config = dict(
    num_attention_heads=3,
    norm_eps=1e-05,
    positions='rope',
    max_seq_len=512,
)
Each number is 500 + 40 x the weight over its row's rms, rounded and kept within 0 to 999. Layers, rows and columns count from 0. Numbers have three digits each. The size before them is the row's rms in percent of the matrix's.

# layer 7 MLP up, 256x96, rms 0.107, rows 145-255, columns 48-95
089:514513541559558465462513568479521558499575467461541498522549431474519541534559513478570427519455495556484526555501455515408509558523506488466500
085:552517520577463520520532489553499520418538511550520455495498470434622501500501526512517512480468514514504527483534507467564453474504515513487479
110:412460462487553446461508487536474473486507544517486468506555484443535487454511461430490512520509563516537518485472496463509547512459494466497538
090:577497390483515496512536512463500535587522546429584454486500455469484548501486459487551593469540527528432487451498475466419443483508427519463495
092:529514520515490480515552517450493489470476433528444520503467420560439507501371446489416515426449604493547460445447525486515511479462529461509475
114:453498504483471489432553516468514443516492596562518450443481493547461459501527503460560478455436465448491463541573446428548458444536486485486507
078:413503554487508459454527467422429504505504516432549504464531466508431485450512467471558531578487501554510470456475452511487469472490430523516441
100:512480513548525560450535513551572476458460442559534533483480543499649520576514465469525527554520431533505456499471486442550441502526478480552473
075:541496485438486510452486473540473417462519502502510454499495520548465536460440457508483451508456458505526424549574518571495471464521537485502463
092:416513439546428556422515474517502499511439501517502492449414505411537504549542462489518549431476524486506547558512477456513493401482526526503556
099:534485490493519487500506499437537523529440390430563451494501526514540452449565550474578480491537545503486464442398473542468505479485512495463502
105:499489494518462419537483493573514531511449520509491438521457497536527463489574494422556484573499485499418526557509505499411504554490534492448454
089:488441509465498578571527447522515534435471434479432526525548568534566520539516475488541487532560488460493530424574497482482444575481536485483502
095:538549522494505534537507543480524475460504571504537561543437567478546538521555441477458521420531445498448499509501412509501543529499484463521437
115:513467509519487506472486516455565565548506417468539506520525526486477531447519426487447487562410491528519492487450469493537553579491512458538536
098:543509489493468515462484491491560508474494528518479449505504598485475400544481535558585503550527508460455490531498437508549571404478516525492590
099:448427452513562507519592573490440558522534480508480452534567517528463553475547451451510551530506502452530434496480493531589562471530506509486561
107:550447535426478406522513434497506457490495428509454505536543487516530568499490524569443483482505460437476498513555516446525581539430545487576513
104:432493514415485536510510492436545395443528482504501520448472484458454517506532555517512517435500488508482498455466533540403438512476500514444446
099:461450509508428461542458584501498501480520545406516485491468471470521484472545526423450508511456556510434536446538494490516541492471473546523490
091:474514512487536447486614513484488630505490494541526417543484570456488480545488444553504488541552453546491497510486497506509528426502501503500444
095:510471403544510495452510565514478453518518506539472396461504408513498495534462497569572435396453538524448510529484512510450529505476509514530518
089:533497489607495560466516588567510486474483519516466470408480514475532485515470507504519522486505469606468565537484556462545575478467577463534541
088:554557492476514515503450536515541494496456533468533540482503506477524469541543491491512396455448472499505565456544594481528502482514514516488462
086:446550471484522472457479492487405481514549439453422546543509484515498495459444573441496569479471538529531537492534467421574552534492526498503525
102:525592485464470514493490505518471482444503498556470534521449489500557518550447477525592482543500552511501475538502488482499526499492494583502441
082:455536465540443552478519539463474445482495570506427472498397557493544438466497529427504520550445446465490519479416555505416474492539514544411486
110:546484512479516475500437451562424527430478489494515546514443471413501527494521502472497505490487496584513494487503486551542519532542519539543611
108:546458490526537509524492503524523507477525500463532515433473437464527448447513497470544571466547504421530423476588487546518507522483527507541561
109:511516459434493445524544626470527483530517583536488466516531533538550511601512473540494490499520517483504519538468497477545531501502483487511498
099:529492467523498506528512500416547535492560415454487478486452441456461486466485521432556455455506505537559445498521492485474536476476566536503515
096:490520461587488547558469472484542546404467462578497499477537502506579521476533507472459507448548503463536512504482555538570537459476510460521548
095:515494458466532473501538502516469521517468498559483550466517546466491531460482488581451528503560623521527478489467487514462489462501543529520516
119:498510499471524419521538483492396479477542453496538436506456539489481467528445434490495566420488529517467443558499515493504545510555426449483555
104:536564486534469557507494534557462478496390481465515477506499455510482521547526531508455528499533451523508412460466509491506548516593500449495508
093:535523515551525487466416527432493600494564436446488477437558518472464479554514526515471480546475490469500477485497559535519505478516541524484524
099:488495536519505462574529529454464509494573549423541535478544474533488560547446534581483478501557560472448548456486549509500518475508488492469480
093:514489458474496548499396483510558518435480513491564435497618526513487432520482484514494549457506510527481496416503514474536438528409504531518514
099:544462490491513493397473440543495479477513448438581428496505512478500492522437455492526440480486534547503443426527544478511435501470461552504449
098:519488587516582527498513503470515483455456431490502529504464533514499588492473605507531478499490515479505524499568498471492504515486475444514572
118:510521540479464476578511542526499515565445445525557545521441531544437497420575496451505499513451431528546525554579486537445488518438465521538489
096:563483488530413423448569479527512534480413496439455490453476400521559504476436397525478426519486440504490475498525517473510505487502487494537488
109:482452484530517438486479463530462551558468525504437449453548589499476521522430433492494537517521510485497511496557579516480469498539526458512572
098:520476477512472488503464501536496502568444529497503498554458627446497467441500482527555505594513586488514504490490539557512485518531515530545569
109:492493503452452475482502437557471470524481509466538562542528514495499505527433484528491438420477508462498552443531470492479514474498433462441508
104:570532550478587482472565488513437487500538562531521500498513491511501528551447572549454539522507517424510516471508546514480473482497529496447464
113:543439513483541496437551500526444454499480450534476512480478523522467479511541538494505483543571470448438492490471551491516451502557520556503536
094:431508559503532542543552513478432489508541555539486539531551502520468509476468560475501519435502518442514524487474484579500578498558546506488501
111:493543522473485510466499427509625570509479527493492538602583563557504521460559427527497527543479472497517456503477567513462505491533552466508495
104:494464500547472506496547494528510537486475461480508509503543492496534483489484455495504520511432493592555560511477510442540558590541502509568587
107:560535493520419531489527534523422432495514535510461486492509466475495517559521464485533506474444476416421519524514518474529466499494505503465527
097:461482568513496422528522491544530527551427548594497509432487502565464485542487420483531503505457439497470532422500571454485500492486491492483496
111:541439514481557408504486535575493562488450461470480466519479468568422475548516469494585512496555484522452486469579538536497574523458475492530515
104:510492499523521466563523509461531524447562531508493510591494488503464508477540484591454496546572479542526418480459462484551514418490559459456537
075:521512490509544560460484547470570437539514471530432526487494442465540474498509487454508477497531490462512444424527490556509508398478547444570489
108:425560479415439495504453537463496447465473522506480486506513588509411503431531525439505526504544580482529554494495467552563526445459514561519490
091:515524472474479487572538489499494439401503468490524493537457524495460487498514523466545501480513466535453540593565538534434556466527478547539560
068:539492454467489538495507445526527431532534541511462467494479479523546501464434511500479459459505508462548445475573472588535489468435517495425490
093:465462531469484465416507543496549490508492518530461500489521481480520437454526547546484459529503577452469460479465543510501536481551523414515448
108:547480470484484493475534457537519451503501537534467491501484513550487493534440442437529482552562562447575485491566476465539491426437503442478448
085:504505377490467538536506502515550482550497500494537514504531473544520499473507571461584454548519502481564524449474504576531471454515429537459474
104:494533525539444535500580518560486532509493557493470584412484554499501520561508488504419521527515485508532463592533476545453499530540535517535576
083:520526545459516499577579408482552531519519503500568459493492465499485505426479499532522475560520551539481450488436437514481515481624456518471542
086:486506619541432531550491472504587468505487503536553510466521544531554516442454462523496488538562488437500477480413520481538404574527504513520508
104:480521458441585490455507471433471449519480511482485483472538440501628503576428481544509455515494508530481517544530568428503504529465472537415491
112:482481540500537446544488512480477473494484425489505428512452443456491445516448520565503452528479428536436488512478504510492471589530542488444599
103:526516555430543495482536524422476510483477497508430522550483547533428464466504518490532530552446473428620504534477472485505513497512475506481449
113:523516596457579513518442492491518550480575535482485531541501497552486502478532591563449532533514506427488491409463534484493555550554494529504545
090:530543481464505562375535504520540365516502523493501479537512447468434453504482478480454444513458485460515532525491504478525458446500531505472435
067:523513501574464477390457529414502472509508492512530516467501513574496470524467442479483506506413596492491533523540506504517634511543528535456493
088:453518499444534520460483505530513471520537577529476511491552488492527498532500600542480456470402491537505510433512469467493505535543488497509559
107:521525499520512535485546453486481498537543546437485537488519441550531468511510513478497514494568534438492494543490471497556459492523497480481538
075:538489540508454521537431483529488464526424538468583523503504368475495525487528505499523550528418550433545511488505543498477459525407471466542525
110:483489515487449512495524483527542506541469470416477462494473562471520427517462415512482480502504514517568412454445526510490446489520462506463526
097:479462509497420489537486490409481424488569521510475482573463486563440468493535507488481551558420500505499512510429546446535493528464464573536542
089:530534504508451504535497497498482553557504475510482548501535553447503488505506480514549518520494525461430515550449469426537478470535483583479455
094:589530458537523464561509510506483505475545489450473497526506565463503509534517568487507490584503478426490522437462543535485550470484571537536517
067:546523477442490425536583483430547567480538569516479547513446522531548497496506448443551535483575516554542501561445551549492523471452524503497507
102:468492520551484450541573447529439439484421490562477526565473460505502470495426553458521511514488488513448513539540443511474507580519434467459417
104:536438485488500453455511528512495502507443359562481527482472554418460430554441476495448543490513463499472509503533436455460448542533470511460499
094:568556550514529561450521492458504499457504527542483504482415489482462474522523453501488529481509545533515376459510465491479434473491585511516417
102:487598452455513507425456429613484461534591533486504518558534517450444448445536514468502451523479504491457482524511459515454542532492468541498507
101:555447554446477497496481486509545458437499542548498457537501547476498497551504492494526531499562514475395513497509513482496377454427519531473456
083:443455478503507486562509483520498453513454526576443491555509525516407494424524451485463474490515378482514511517532485547478481445404472456506519
106:458548514497547579528534494400424547527533529487532530512563477488466500431452464502486573520499535426539497494475574533423508497514469471549436
119:568533470559460447482498483479580553462540512525558470494495470450425491484546521542438430452532520488501508494531526484460554483520511501474534
080:523505494491470518469539510522479568588517570479514451474517557436527560506441498503553453576518500536449498515449500473433484543441491528472462
096:536485459495501465515610513476475483488538490461513513577452418481571524575449532503488514494502468471502529512431484466574508419560549525461489
102:508518388493542509489524456431481470531509583544526512498559502528457535540501485501467513453468480524566496453571511485478445478490411474465469
104:584510496521497562556493523477565551539454403508515572453523528485544502482559495497444502454521417480500555528498511499550545485494483508532491
095:511518458433520491488435526470440437469451482422561465521410556593452526479527487492482510453483495504535520487516482489523463506464499515485586
109:480441510448489430561444573442498489519428469521478558498491493581483532513557504490580472533501498394527521516461500537552492490475566507513500
116:463519514430494458542486494511440542415454487533526514513565534453530464555459526555492474499559442502482533581468479413442480526436486500492476
098:565554428552454417530495492537498488521542569549468455484442529481604468536440526569471505526482559471547585489507527467538541517537490505465465
092:486518459524524493492466530468458560528466422579477462577473490518548487484409526551504493462459585484586480518468505476494504577528501567536526
090:489476480463471472490504482460554460477502462524517440541469542551583453536505482479467508518407508550445513518457530483512477527498513501502481
109:523488458476435576508495473487561481545494481476520545469458417567489485474488615555504457456498450553467426474548479535510477514437473572511537
091:492475480449460473473577541509525535436513453463416506509516417545536491545425520517505456524547452514481440484486485440466525494545563560500528
096:525465555513502478563464562503511494491513482492519515524468530446484518498478452534506448409541446521467465476510450489518484525476513515536440
099:481470512516515468475472397466499412519487484506531502523512506467484505437457520521500512524490566486544477493521578493564447499437484489567514
102:575516563532516512438520484502559484535508480499552476450487434475515537516494485451496484491501514433444499580430508533483407483511543519506511
106:539482469559542519483510439527472539468422512502481489470487571541488488502450514474380435515540534503475591469471459508523457532537437478499521
095:509471495539426440518516505597509466475448480505528443414474522492519448599545545522456471501492482450481535535504514523531498493548499560450496
092:466528459541458478493478526503572499474549559519532548447468569394492512472522505521538457532554474489472476504508462480487516501476499482522510
100:536507534501537480541554487531575527456453503516515495511466556445515486506531439435451492572470446473520471546460540581519496416529516454511409
069:496544489485501472518489486469569500532521485485558490521520528585543458477482451439556475420560516496438546502478511473553547470512574470568552
097:521539485503466481457486501518447475404548573497439472522480501475525457424541497483463446470554494452509515516543488502453451502453551486549514
101:502443507435509519450472565487506472499523406491488510554549522522515514531475478450533481469403415513553448502481489464470509439480551502475390
104:469547579434517455513419467599447505457449509444566518490499521523497452505531482524587526546486489400488548533531545451482502567516538478500471
106:525494517553475493446444544484478546480499510484466534378482469525488485575530572529531544482468494507476479477495560494485455426502491605609583
109:490518499413549532494446516523564550461506564524432550473544450445454478420559533464422439496532477443508502482509416528465519428531530501522499